Each number is 500 + 25 x the weight over its row's rms, rounded and kept within 0 to 999. Layers, rows and columns count from 0. Numbers have three digits each. The size before them is the row's rms in percent of the matrix's.

# up: layer 3 MLP up, 192x64, rms 0.448, rows 72-171, columns 0-63
# down: layer 3 MLP down (transposed), 192x64, rms 0.47, rows 72-171, columns 0-63
up72 100:509515513526469519505473501497572467467487530505477484510475509466540508495476543469505480505537504483494481478472534506482481528507540508501488548476516479496492513508536467465477505529519446
down72 105:476544445517511505480538474494514479479469476523493506482489495524515513496521495493470515480563495543478477522498512524493504501490462541523464496453510466504502546514515547536488483475504469
up73 074:529532485524554492470516531451507513434456516504524538508492499507527503492507513472498486481548497530529479456483552499481492512471500479505498491522532488510489494526524497455515501466481515
down73 072:491492448448514465500521508498496491467495466506530494574507508472473500492523497518524494479562448486494530485463482530473480536480505493510522518500494532525496501511501501506544498491491542
up74 118:510550527462558492484442501492491503502429511494530484524506493527520500545534514485474508479471498543495473493479541497523490488535483492502506493496459505506492503523457475522475481511519496
down74 116:519488537451531514498470552496495515483477512510530465550473497527508490469521514511515490455466483504523519503463514513510501512482489544505502491472456511529477475495461475523518471515557481
up75 080:454525518495505492496534490499497539504481492546481479465527501511507497515463537515467485501528426508507465513543502525503487540487459483521512446474505471489495539476482500527467498493502517
down75 088:530481493451484527488517501503480474466485481509523458511479528485490491503532494467481509516464505546528502494507511493520503489544480537554499443505466503497498440492549519534501486517530489
up76 114:482482501524554516543532492536496488504547479484522463493510491497494473534476497493455558482490487518526487468554475496490514460523487451491497512475472524525520493481480511492487465535507492
down76 112:496475483478488454492553467532514464490546496508499473486506502476501490492495462530550504530512476540544495537544500496523502502473522470500476523520480509473477477522472515517475459529505531
up77 105:474504529505499490517529493528493501510474537483504521492494562476497478514495513496497489519527498464537481497482465479445469517558520480518469496522482522529448523502465469455517516529530487
down77 095:469538503525488505493540489527546501446503475470517514498485513518498483481530470550502482475496524467511503467519518482495451520512541489500460498529501491468494501510448525482462522502551496
up78 111:511509523518533495477475495464515491515520438487499464527472466504484468496431523561484488488511515490494487496520505482459505547516470541516511513522476484514496521508520501474531496538514535
down78 103:473471528497520488480482461516529507491487496518518498489468461536479495479473520529550494474487491518503547490493479458488487467530486489523518506568504473532479476530507479529513496550540511
up79 095:471556472485476561489486483517466525480485510537518445532500481506493534526465492508507493487479491536516471492475505529518534493501510483507496499462520477526510484478511519504437514526481539
down79 097:476473479536526482473514512509534489501523481486506473471533560503491485486504554476511527483515534473504517451487472497463518491463498527507453502524501534477538478476511527466533475491519508
up80 100:508445518489470471530513480484546482506476486476496505528556487507504483472463527486520462500518486515465540519518454518491514498486552504454463522540482507509492527496489516493477515513522535
down80 102:481504530508467533491535555545524495492476485475487477559469455500506543530493510508473519504505489491497464484496523496530506503536521516480497530463480465514475500544483507479512474465489459
up81 111:556555513501516499479483527508440466503521494477481469510507492527512522546524503487534462469522471449483520476516480501525464475492500471535502535492487509497512501504497464452482522505497512
down81 115:506524459495498517496521531467493505472517500468452500510504528528484481522495482491517536491537568470445483495496466506482533489510484522504434488501525530524524529483494507458508485485532504
up82 101:433489460499501531483499470492558518498537481528489503497503495523515436481479525485498525521478516504516460542503512513488504507467537485486441505508506477501525486509495506525504539506551497
down82 099:535514523517487455507492540499469482532489533499525499488470482517472539529499482529504488492472554490499525475517547442498512495476495494482535515540539478501457516465489472492516474506465504
up83 101:525515518504514472465465543508523449518519467532531463537559508484525541477498495474522465470485460547451520472507518486475539486510498507504502482504503523488486496480501502501504474508520521
down83 108:502465523534503482511532469483516496476474470521500489499532532431499472465498507511512479457530510527480562471478501489466534479513523478485513523504513525467500505544524479499525482498477535
up84 095:510533478500538507513512523511515489446499523509496475522478506497503508465532427486477519497520503482523525492509524505534531521466472481506505531537535519460491520458467494474502437482497492
down84 086:510479536485494509494510485514490473497490492520491503499498511505509473479500502515493506497514498492499514528528564585505463518489508502492491444464488486455467489519559510537460498501546463
up85 096:462534516480497483552515487454452538497453487562449512483519501508531495527524526478513503427522499503503471545479500511522505506511513451505502505507508516492504507510507481499503505494476507
down85 090:532505489468489459552510508477500497454510491544482519489516508532490513463508498514487562557528473462508524487489476467490502490511497499539523460513516481463489450501505514514501479477500535
up86 104:477464497500507491460495508508475518522529521507459461532491513541498492483499480491472460495533500565517490512490527483537517514491507468500514530513485507479492502490443432521538484503515542
down86 091:526514444475482479515477490474546472472481484517500539507490492456502502494493490494491556491523463501502550500550521513483488476504491506494505502520489500513490496493553587503516498478493474
up87 092:496477497536504519487469491513525525498489502515480469487421531509532461466461499511548478499542506509531458468512504487509481528489506496519488530486501532475515514501529456530538495489467519
down87 092:485482477447499519461504492487500509483527465512521520518554541536505476497511534513519508511497467543511517525500500506481539450515499500492488528531472458489456536493503533466506481495453519
up88 102:512469504485526458512503497513485435497520512501527447534521523532489503488488476490496521473500477463454552519487537499465532522522508497459530541498501477486533512508506490472538467511490498
down88 096:537511499473481475545505501483542486450471481516510523502478495495544505507496470493463521505490482517458505551514504519488464498485477502549527518544497459470507443496537536501479486514511499
up89 083:537493474514493494512473487503464525495500485475449499500544491531503494517492484529473523488514495458477507501531451478516511500522538492470514499507511528557429496512505550471514469504538491
down89 075:567475524524479507490527519476505506467481472484460510470464474526492526495533533507527527502476524448480472535504499520509532471491487492532522513470486492529493493474513495517513461473554509
up90 101:486538472496520518487476491492485498496527500495496485506498486513539551503548468509429483519468483511493518493537471513490497518554474491521476519514446542499509503504508447469520498506543516
down90 080:519514505470463476495507534482514492529486466491501473518488530498518507470491526480517486550497470427522459555522465486480502544514515519505519527505485546531519479488456483481513492499485508
up91 088:508530460484517472480466454519503488496516502524513494508523486496553511525552436521501466500503482499524542531487490511541523490526500501456470461481446534517480492491524494520499500508501520
down91 093:516479496503460510534489491494495517524512538517537523469491538462520504515562497526518479499486477532510518462470472453489490483511520540476522479505470491548485471452499471463495520485513519
up92 110:486500522492538491502489491539487454479515529468550507530513486514523480534532482553524464458532500458490521512523465501511478487485509505522540522510507518496481467448511444497500501484515485
down92 106:450490486514497478547522500516496509475499508485460492500527503527468529488543495508516482503516476493458462505494518479514510535553476485455532520491527485484508539515473493449493542467543515
up93 094:460492513547499482494523496511498486510500445519486522510456507531489482530496503450513499474516480520496432466516514524489523524481473487499482496488494483499506513501576498495489462545529533
down93 090:544491498515504505537512471481473523509482508522490490488475546470536500502490519484494524496521508477454492496532529529513482516546464517469465480513520474465515488528534453470473479558482479
up94 087:514490550466479442480493462482505487507538500489525471520484461505444498536524497484496505542501493500469503485515465540516479505487551500537467509543473513474525480486532523517520483504504511
down94 078:474504513515536482467514504487500496528497509488513504456490475464487541511464446494545520519490528499466480502549497540511499505473485503491473496448501484446505527520479525537531488496497553
up95 101:489520519514540469463554533507455503520555478500473511499448482501509497524491514464520485518486496506536462470540511494482515501534464492501469507492525512552474470469491503473496488514530492
down95 111:517491503489503482499518511552501512504517521484553446453498501503481528489530465487517478521480475511482491511489549533498501482512485527498470500544487499481473466486466478507500449537564517
up96 119:487507490500528477516475490563478481498482467508529454536522501516507541494480452506525475467540488483520510510509502551515520511487518482504507491455475475540490535471506497540515477494454471
down96 125:471487511488491527448525514490507472531479552484515502481473513507459484436541501515500478520463512500489469546491486492513506515504489490457534540496499519461498504489500481501494529540532550
up97 112:453458504475478522547481486487497500502535476535504404482519499540509483504494530494508479493512492489463504534525472527486507538513485531504462497504478528512515516497461510495507530506493528
down97 095:511521471465529486488509499537475511513493482465488496555526535510491484525503484470441463511491501459514504480495517543487493510545507458510516450479478511489477540512486520516486504537535536
up98 093:485491522522466499484511455540473475476485486515512487520521485472461506547525485496537502435539492512523497482485467514535479524505536470514529530529528524512474492466472485501491476536475518
down98 088:523504510493482478509482487474501555481498523553493475514525496516470519492455512536530536517485548509456504533442490465481521487523485531489495506520504524486500493471464485523488527478449514
up99 103:517501496486546510478502508547495465502474462485446505484480473512535517522498522511492483512500471465503501464509565533539522452510488515479502519536497485503466506506505467523540535480461504
down99 086:512524490504483524486500492523515499515481516436461526506504433486549493517503516486531543518513512518538515501468500434492506480474502488523512502504525493494512448492500453505546526490483487
up100 098:484517522496492488525505491486519523463475548501498539479521485474499459517495504476475474455452544488489483501505467461550517470495526509490492516556525481518465520502485492498482470504551530
down100 089:538471505482482514475509515502541541509565495524466535499535470473492498499484479469473550474487508443519499461503471477518481466510529514507499503505507501502530456485514481521521518484519540
up101 118:475501500487478517515475513518517452478490485551477460538466451537485501550437489519496484499509512516506479487481492525507504507541528505535495498560457492519513532509477477508497494471500496
down101 118:528486519504508496498523464508490522547530492500514514454524553483525472415557510465487493481523479447500497500529496477479514512522476470478510486477498498520491512532496505488502496525497465
up102 106:506475510482494509472480518453545457492544481553525507495510510511459470468477479525491490494496504486538471523497470505512511519485560465505503470497545550527523488485504521544481503495499512
down102 115:497504565550526504539502490480508519497524500484443456515536506490506531472491484477504507485527477497518489526456490517459506507528516487529529480467488515496515508508524542457452482497470499
up103 077:500500522481511526479499530476533520506466518510494496471524521467485471460516483480494475515453516449498472494467503459526519505480525506546483450542517485476490456539499529475535525497522500
down103 070:515510455497512522469474468511509528517496522528479491481515485458519535487496492536547457453529466489529523508475519518508494508500497512488517496473559454518435506486516510477502535504511485
up104 098:472497511523537514518515486539495525512513544495461506450503471541524485500527493503474512482435540505515500537505527482523517497463503482478463546511478481478523488496482449496487501491544492
down104 094:583501525522496476548491501501487545513504484487531496506513476483542502476483524485478527476512535467488482494504521464467474515467498541520487494474506535485538473463503531481476501498473480
up105 072:530480461495510469541472544514504505497521474573501447492501508499544493494496436495531507473493503497525506523491485496504522484478508529551483493529513523475534488477503528508509499514465466
down105 074:518527479482500472484528485494483528435446497503519535530512469502469531536503489488497492455513456502502491470510533520529441510475474487492522509497485463489515551539514502497495521495512478
up106 098:498477485491480448559487474520525482510515520501501522486498491514537488458499475504503502506508501507523496459509551503498555457532506500471543524448504513506484491542541505449507527494482485
down106 097:484573487508499491522514466479467484495495515501503488477437478514477514485471527501500457515485513538468469504482509465514531514488479566488550487488500516525498477517536480502532522517517501
up107 093:500487484450508477543485532493499482508488466525492513488560534509480490494509513481549513464485514514463485527522513486505535476506500473463478472498490482551508505527420513501498506523526507
down107 094:460513507544545538476534507481488492493524495497526498501439523490471465501516546509500479539495489488501452461511488462510514508468486499457533509540502493526471498507508522493501490480505559
up108 102:494462500471533516483471507435526512475498489506519511510477489515467523503490521517460450511520476514549472511516523518547502532490514485516461508506498516516474491553487470501529515528446496
down108 121:521485490499523472525465531483493511502499506496453510528474485541583527517508519493503516505508436512485496491535517499480524523476511476511501568481484499491507473480460491506452498512493476
up109 085:529473496467488552537482480487466523470501494529515479503518502536501429488502542516500472484516468502528507527531451506514477474516496485454460497510482472495541521499451522498501499499495507
down109 082:464502435492524516531542482494488519481511489502475499503549470516526489508562520496455497488526485506511464470493496510515484504473507464535512511487442503495455499536482523510504514543512482
up110 122:489523490465500519515470513512496528512470506486492515507467498451562539467482491533515478475513465501525495505496510486501472496496479497488510500524525479525441500500555452482540549525524523
down110 106:481491514489481509490534466489527506476480497494496501514474457497580531512499546564530487492486498457510544495488476528471499489511489497490504501471501525566514482523483475489495516473470491
up111 094:545476527476496538498517488505480521521518517503490525465497503482511489563471495508515504490460525521492487500522461464504546544507457491506492464542468512465501501508499446467484498473532473
down111 116:549490522520488478510508465481482514532507526479534465482516549500530501443476508532489478495510496542491492484499474481507480522505479533524527481525491480507480530475483432481496533487496551
up112 078:487485483510500470485487490514535444493591480542491495514520505483478460488515495507501530490480545494504480464534490476501549467547521499510491476485531529525515507503503492474488483507477528
down112 079:456519529506485509481536496483529523483488537492546466505512501455459491485493493505461476513468485460489476509473535516511492524509539485451495507484520493529509487518536482529503494544555533
up113 084:466497488509499472504524455567529543500511505519459468505475470537515471524510477509500491506521514510512495492493520534545513501428490503482512519508471481523537491477488448491459500502508493
down113 083:497495475495465457553458519504484475484506543484503515476538518483508546541509524521474490483497499499521529481542529476504495463494480515505503485495563496480475469470468502515519505534462527
up114 084:525528532484467465468527478524511517524449486534438488503476478529493501512506497481519468497487436535496518468468475536530490528539496495523479512497517497508524508516502521484499471536481479
down114 079:518504526507478498506484512509541536494533521494504537543534506462520480436511469538463503504501504502494520522496473485505481488494506481503529526502506462512522518464524474509519472495422454
up115 133:511524545574472496473504507482508503476515433473467480489488500488465475496508517497514476470479503479529512496547479478488489534496519495500520528544518506553506498498495527465492476527539494
down115 141:475539508550466490486518504491486512501490487460509473477516504504469503468493516465466465526505538481514491486537495478478482532493536512544496531498588521536501501507517518457501491484489508
up116 096:460531526501509566488443501503490513543500466481518466549550475528522518478509510477501515489493514492503462552496469526505483499487475498511493504538537505480495474501475467506458503487499497
down116 110:512518503475485477500450498455503496546523519499490478521527502508538474500542513493495514518514496461511460532484444509510520459507541519508510546509525528495495499499481530474455489512468446
up117 094:461518490522501532516472471519514542512502530539465516495510514498496480529498473476505534445519507541465480522467499500488492470486471472521471514446528476542486499528484471509496538511525466
down117 080:513493489535451469486541548484475529526540512507511486478492502522477544517477512504522519524526523492508489509499496443487511526438478497488461477531520481498459493480497522492507483455490536
up118 088:515507514497515437471473499559488544482519555484485436497506532472479478501468454527491515502547539507504496497490506535522519517474491485509476496482472518493513473527496499506499469472503518
down118 088:493480496510521485497509497476502500446495502498471498520506496491462462532479480502546516471532490473508533507515552490521455491513518512495459536501535445428498512489535513531509526519491518
up119 097:494532496506484552534502505512489526510504561535485494498491473525555482499475519465508453495511492500483496503509499532559480500472475505490439502497499474482506481511479445483510516485450489
down119 089:476493458488501488484503503499520515498481525510452491522493532506505482521508452484525453491539481477490473563498534489534507539505528500501476524504497447457465547510524504523490520536519483
up120 109:478553467474490524522519510510520490460453516495507501505461490496534524476481485499504487494490529508515508490497494549526520547516489457467498530550519536471483462446504480488485526472476501
down120 113:492524499514490468558504502516502489500440499450501520482467511501505483491525526468493553515527522452507507507564512484487471498479516487459519514497524525461475469516476520517475536490474503
up121 108:497514538504546517471528541469457492540502513457485482489478512547517493521457526505472494484506487478471513534493562515437541514499508509475498517488512514483481512488513499497543505474485497
down121 108:439502504507525529492512496497488509502510476461539481519455501517484477475499493488515521456516507516505523450506461508489515501470513502492497502545483456570502538507508532543498466471526501
up122 117:503462511521521510509479490493522470514472517512459524498537554460477490491484521496470483492491509484476507512526488527525537509434481493479483499517485563522517483500495483517506568486459488
down122 095:498539484493523485547503539490464507541503517516504461443521539495468482551527498439490528515484474500516480511537500462496505463489491500500466494492510503525486533476463499516487479513536491
up123 085:525479490484530515525478480477515509508513515496491523511495475485486456465516457559525484496502514501483566482512487503520518476491540466480459489502534508515490431513538489520497540467499499
down123 090:534481504497521558480473488485491495497517463550478475486514512515478441515510524496473512486538505517455499490512474512494512488497494535569495475517486503458535541504469502502455519486502519
up124 104:513506541451541502513479507518491555494506537479557539485521472496496519492491480506534466498493498476532492503431509479509524530503498509479503470494472458546472470491506472477519495494497516
down124 101:494464520500514507486555530495531509488512503515522476475499446504463505473466484553537528508500491495506491496449533511493468534495543525487498524516450496510486496493509456492503547452509493
up125 089:456501525455452496470515489482472504530523516487503510504519494473498522520525482496538475484491509513509452546497527505491531486497528501489490447448495500507521508493521456449529509531490551
down125 099:559492500483527483539458513468517495464524479527501431475452491505476498502459497497547480495540457496506487518526472505510489485488498506542524498486516498514521516489490505543477507503486545
up126 115:470496506464482523522528449532487517513541463557508466475497496505532470493522505477536506461488502469480510506498449523481527516508494517509490512459505514518532480475484483516549511487536538
down126 121:519504486499482524466456478499553490464541503447484507538503500510449524504472473503486495529469461509542510482469459524506515478523514488523514479498564494486518486480503527527489493524499513
up127 091:527509503465504468532525477524518548498470487563507529489482484481484495495519458539541504497492514461548462494484517461499484535484553477526458513483509500494502461494493499488491483483522509
down127 093:493481487546493517484492510519475513493499479520495526564509505547489464512493505501467518501545530490513533490515504481488532479466491483466480456477484474536502545504477515537457487478458536
up128 101:501462523496516492523533502484513484534506495510521459451482485527504470506471524535470480473539500490508493516506503498454480482536497489546462527500453483498476503519537500495525486535565468
down128 097:508469514481504532528440493502471477545495507499501483481510522472480505505462481537467526491487478478517489519507516529478528499555468535520540465500500488512467496467528483543479553493484488
up129 080:510478504513549505547482523465467480453468504534502501471514471489520506507490471483450456484544506495505491516508540535484501535529490474489492465535524481515477504540491542479470510525508498
down129 088:492523470460532518529543448491466497481526506529508517509490463507511467492523490507463510483551479504489516462442491501496479482537482487511481500489514521533481507539486502527546528505489548
up130 101:513511501555482535540514483547510507476490473522488495509482474512495483498501492466460495472509437498461493464494454497521528523450495538501499544511501559501517506505492503529461492511494491
down130 096:489526530492541463491510507492490481493510516492487434477527460523478536463470506509497497476527482501466523496475468527498494511502516495521491547522545487527486511513473494522470478566501546
up131 096:504506514475496497459518506562434466513482509498516480507549504510503478495490483489508504512519442504505492474483467514513481535486526528509527478517555460493513477524473454498531498494458495
down131 104:529505513534518501571463497481569545475542509512479511496479468537512492508485514486457500461494528478495476520481515490493523492485486486534475550496455496479495486500508479476486519494523489
up132 096:447475519496524516491480517505522501519476503553482488484465492489519520522509530483459512459549470529544449495481500496507451489477502492532545472482490498492511522476528477503507498520550483
down132 100:530489492494508492539498492504526461500522498469493491473472533492513466517498445485497475520519505535482483503551471495511483497526538540526518489488484478444503475491535551506514497495553452
up133 110:456538521512507517488484475493499479497548496519469498484558459481495474523453521528494474481493497534531471525513451489536500507466527491468516489524495504488536555521476504516468512479510496
down133 107:552477506453525512462508510533526463511529491489502483494442473467504508510482505504533484454537502491515486519489555529523523480499543524494516494456489456481482521526510491483501538489500496
up134 107:489483525516473473537531435464503525510477487516500539476467503528470496509481523483523493451490510501521533471548526481476503499489493476490476511539505536510465478505493528452535487516526515
down134 099:500524506526502497550481482490492510482483490455521512470474487490537495487500472481475513485481497493479504518509484515507515537495538512477569483466565514477478488520534511558512502461455491
up135 097:523510527500472502503537506531478497467473510495518471520495542487517485471486551481491475519563525464511478485476494523499538506434486485516505480465475506516532497539498468507470489478489543
down135 095:517483490508445489488528501509519494492491467501501484529552495544484507476455503571474496525521491523506497501536514531506502462457505534513513499501512508511450524469496505484488455519449497
up136 096:523527532464467515466501544487512508505465480550496551474511480479530485513473575482506485504520459484495505514480500510433470475510485500489482531507469528518519509511512507506525519491492510
down136 098:482487519470502492483476483513503465521471506536517508493543502504552500535474534542499495505508471450484497456501541535498495502499481512477534519540451490484508501545499513461509500470451476
up137 112:471493519461523505489486494516504500496523510481495523505482449434509493526544479495519502493529506520486488486499434500476553518492547512528526508499500475522497485489519487456496494474553547
down137 115:512490511558517498457526467488514512478473470488450550504465496446487491530508492510504504499499482499514494525472531535477510510501543527502462498491542485458495491486535479503523493485557485
up138 071:471476511526442485482497517484540490461470475484544500511473534528494499482521481489498500521513491473524496456524497488492528514449494537559503504433506495502497501524503539479515525526488491
down138 056:483473512489489455473486485506475539503490519474491482491518488476537533457505533506482507502553493499532508506499506494463493520509516508505505519449516572535499467486482496480499524505576520
up139 118:537503501472483491501520544513474475509491507482533548525472470510463487502440518495475496501534470497494475496511542520473475539506549454467493473505506516533502503481517499497519530504541459
down139 103:498454549490455500532525521471497486500521518503515528503487484487490523488515519508530489514454554525457513501452497490495501488461500470463497487546526483538480518495445478499508508519508542
up140 099:493507506465448465530516460530520505514536478550500460459516529543511496460524524497473478467516497482501510491536471498506497517490541524509461514485477522478480498484496507494539533463530503
down140 112:476501455499502503505471490493469501476482535456493489562489517498493547524474440522531509516502499524531504501485476503509501493492483519489575449460538517522511511476507509531488506514482492
up141 104:495466516510525456473486447492481498460493515477493518501539554503479498513532508525496460490532509501509531503549472478509492480559534474505505517514500537521439460494491480510514497489492515
down141 101:464475516537559510491476492510453482487495513524488529524510491466483463528497497447477471470482537485472499506495466522512534504541498532460530499474510480533525529483511517482523533500472507
up142 088:514520486522488483484484500515516501508508512499519500491507482501469514473483489498542497480522512519510517428501467526493506480500504509561454494513518548465522434453485491470512495564514518
down142 088:475551481477501514466507532456472482468518539509504497484468505500536492579512499502485480546511507494505472507527487490543472503495484469483500513495482432497493553510500522499513481488491501
up143 104:481505548513528491503494467532462548536509504480504483497486521523514501553485497504502494496536495471492469495466458528462476510504512519516484516444500548469542482548522480474530497491505506
down143 112:477506508508518474469509479524490499518506477453525464477489501508483497490489484535476506523509492462550478540491456573489503503460504525472523527474482508523478473511528504504467485508559524
up144 100:500498538471498467499533538467479493536416504514509505463516488489509487523500464462491487491486503470484499526535523547525517476462498487511534454530479487496534490517471486520489505509479523
down144 113:510479547473476504493486466525509476503461507468543517510508510500462491459504497499503512496494511487476530516555552544508475494491492479472576474521453473514525478483483497524505521493495508
up145 099:518489514460455506453498497545478493514465540490538533531535492509515493503519526497533494472507492476504501506493496487503458530513527431494511539493476487523477496493447469465522519501513527
down145 079:521502493499490490504528436479439544471502473517530499521490470504470511457494450498505541530505532497493537465518528538462512472530488518530518507482517499462490502487514539497493494491502478
up146 091:550516505475538538460530454499508487471504478480497480506497490519533479461449481478514496529493495502532516488500464477494485488519508526504487486460517545510558489553476502500504480469518525
down146 095:522480526467492474475455542518485502503490512524510497503517462466510529521519530498515498499515502514498554482459555495502508506462492533477524500561497466520449500517470506481502499502443495
up147 133:542543512529475452489520486507484510500499464499485518500500518487486499506525503481491478460496484442585538493531465490514482496477548475492498550482515516508478526498489499464509502528496484
down147 143:515474561542465468487551515558462533503488497491487513508458512525527513507502484533491461487489460478495515509520522513483483481548537469499490479518499506507486511490514516479492460459484491
up148 105:450533525457512510505492517508515467492533538501497475484533490482484511514489493513495480523547511475524501477504469544516578491470487475513502494457491534496481519492485500536463459523501530
down148 108:506524506492457510505486473513508488520522529537523511478464500508481543496497499507489496504478542514525525499436510517490494442472492472465494487466498515498522530506442507548505501517541448
up149 118:504491509488465486467488477493507493472472515510496519529454508529471526486512532457511471455528487512527495477489550524542457507474544482497505504512533518551487519466507481475547505478477520
down149 113:501504535493490487489481487494526498492498506532474461531544507508519496477505490473513566489566504475491516512469482507485491480492511487529474522507498540493489465533522538534436470464470507
up150 094:473544543486529511540488471531535508509510478519479459473491510481501491528508476537432483509473483523487523483483487521474489436555497511514502460501514526506475519505485500517485474505519519
down150 105:489510518545467532498509495491474505505536508488508494483460576480510565512497494490475513506442478512497492509498563500473492455496500508472532502513517492505476495480458493481528494498529534
up151 099:494500487511494487497489496476497506455498534516480490530498537527510515529508522503473519452545498482503498495484501520509451531494550512502426530476494553482486513504480444476533475513512529
down151 092:484539495497452503503499501488534483546536494483476481485501510509522513461484532507482499512493507501486451498501488489498491539499493503494534502468597459499532510535532472478477523492464490
up152 090:518529486474478505514476530519496487498501482491479478502475528457504521461522487446517523490512459526522469481496564487487547527498522506530521471481528502539484505464479520481494512551461490
down152 082:464505492523493480448538501482515510489499540489497496478487485502507532538485472507478512470553549510475504500522482521512490483481511554500521513492502445500475485553536476501520502442507472
up153 115:508528530499516498512512487523457514529486575461450518512521502522505505468483455492548504508512505503447493477481482524540524491506470488489513471493501531508528468493475480472503541466486496
down153 115:468524528506523483482509507477429491484492531506458494533488490484431510499472527513523475496514541519459495486515471505516527510521477518505498462528525515535459542495523492484533504483520481
up154 069:521507516556524527481509498494463491525463544492488514520500536514503508528488498503481500508510510494523471535557499516445485507501485512470484492530487489475500520559472476458521501440482474
down154 067:445502463545483508532499492490487495550546495511487561518497507541503497494506451506494518532481515478464503530476485482522517473475510490436465499492499487478499511505513477535516537519493479
up155 081:501465512503518512542498538477451471485534522540523515493528463530528481426514516472476444492507490501515525504492495510496523500505481501471456492495485511499510466498488504473518554529519513
down155 090:505509423476518492550503471507488468463514502502494528522496445515523465522492494506477539476555479499521471467475502497501488515491481484518510495503560487504505526542519527520508476511486524
up156 083:508474529478533452540506504522500473498452528476497510486509523494489478506481496508553516476498484521504460542536475474543486506508491496515498495511457482499440519502479475502513569478510483
down156 088:518470514504492503502501516542525501518498504485462532514467526447518534501480463503492477531499482537507469528532548463496467531491513521496501468436504509487502501499487516493524537449516459
up157 114:502488501496486467511500469465510521487486514484530540515506518558498479497503498522507499454473483466525507469505508473505484533550526484462518514508578503529461522475480475468498474540502499
down157 110:494527529555517490497450467505490525480541498504548491506506498461511465482507478513447455533471502498473493501525482493495460538481517508518561481512493518517515492482542476510518515486508473
up158 093:468491511488483491528522488517491505485538473501526497461466499496499518499490477489522473512562502487525503503527452552483511508545477447510482465471552533515513461478521507532533483500488511
down158 115:489451501506452501525486477496529500516531487495474531488495479492496505474536521500474500448515487487547508529517448533488494490488512499485515461492546553509574490484526510499477484487519493
up159 082:516535492474500510495536507493464518546520465499451479474461483529536507484490485536505471531491502514500495468523530490492513530502469467467483507436492536506526523481488470481520513471528539
down159 061:503479466478486462511517503540508485479525530509496524511492465476474513524505504501518499496498504496504543524475509511537522494518415539452537477458488474553511529484490505520474500481519483
up160 079:514489502506508490509476488524458534475504444513473481508449508536482506558475515499512503491526517505500525504532537513453524536499492563486480481468508502468519507494496532464512464484507534
down160 076:487482497510503489522500519483448517490468518507476521512513510484480494576530477491483483519517524506506499514506533491487509493530484584487452478443521512478484485492512524505483519512494446
up161 092:501506552463534484463509441531482487460494482532528506503486464508530518506502501510480484521545473476500511504496507535471492518486518506548552493485485492515448543510469508499481492489481538
down161 106:505499498479479526566504459521483516504453512519498509504490474478510511523510509510501533519480501472481497516474479440467552516558526445527480485494511501461504512505447502499500513481520515
up162 107:484500530475483507523502549485496488498496535517500511509452486486512466505508503504524431465524544491455525532518507522495502505511516491484475513499513463511449510505525490446509480516450452
down162 119:438475537483494532488545497485510500481539499516501470487464497508502484537525462511531486472501536495451485536494503507510512520487493540519485518504493472522465478494489549521517433508485490
up163 105:471491498513496465517498490528474530490457469510479496508513485525547472545473491488483491492506482512461490515502466507484519493515496495498544491563503496443519570549483503474500493480534496
down163 100:514477480473495496481453505464508516482517500544520491530464503523522475528510516500502530483519477473490478490464490459484511477473477489529561485486488553542544542493507529456515487523508509
up164 101:516497513541532507526508504502515496509494428514504470489481496527497467518502506467472509475488565504540508534485492527489535450470537486480488523507477513509524467524532478501459480508494458
down164 102:513491483510517517504457464474496448486502491496501507470504512489476500537541524497527508465494447502477505524495519517496509519502497554501507529508498455453530496477523491516572496498548463
up165 089:559509553507477509467520549488469505492490489476500523507515550502500487512470502515494493473506527503552497474486513484464476504487552483515481487507459461541479509516493510446488495484509462
down165 084:482469541548507508457499502488496524545511520521519515428511511491465524498515482484517486527520475521542475503495510515491488498485532488533505492519485504522483482543517488425492475462521492
up166 103:498514539482486483521528514483499522502462508492522529527482497500465486525451516464475465482531502530466513469560473493487446515494532482497476497509502558514481508540520507472530481473501521
down166 099:475524497466503501501493488558482459530487535500509531489503531451500485491538516502487511528476536544459500479538502495486502492523496495442530545499508505488484486510515504483509482477469433
up167 116:460502500493487526504494481519494489482498526507499519462508503464532490464483515488498491456538485520494496549500428488482507538476510506500526498454518498556506486524517483519518493555558511
down167 100:544491509491507506501506569488515506546517501513505493522490474506456491490493471522546538465464477492532463477471524478528480487501505503494465508478479530531521498517498499512534533479443463
up168 105:489497515491557501502509485481497500515459526471490488497520451507525526547484523485528494495484469574490489537470513463505508501507456494484470485460513520520516486459471494480512539530485530
down168 111:506492498487476520516503484473513439530499472501546522530495467566483519518495557524505477504463478539507490528487482458469498494508507490519470480473528529505477477508476531498534513460504489
up169 098:535578492508539457517492493509470483493487521474485503481496500561500544475502490496514486461510484488503491501513531490556529539484478486488485493502450496480484494463537498499509512466501536
down169 092:480506503514486506500497493475486496506484486503533533495473495534460484493517492517488521536481489520510491528496562481483512506531532534489524490499462493445467490487477544483521570519493433
up170 101:534508504502469481493503494493447497499505476484487530458493512531508508501477502469488532502470521546521440453532497527510479498501571493516512484533514511537468525494495511469442511502497496
down170 094:484467560503519519505564465471520474500502495475494518508497545493549525502442524487493515486486472523480489520453501512489523494506489492499547474485469446517530518492506513482511488478527511
up171 096:445499516456499502498468495527492485512510459524495479512519469533516533501497504521520496470535516535528479481496516501492471550497470497502502498452535510532522493477442451535502519539482513
down171 095:564484481503475492492499490506531529490499498473505519495517533521485475492493535444474490546480504457498471490488466483509514439472524483500460483509519513507501527497555550532520494486508521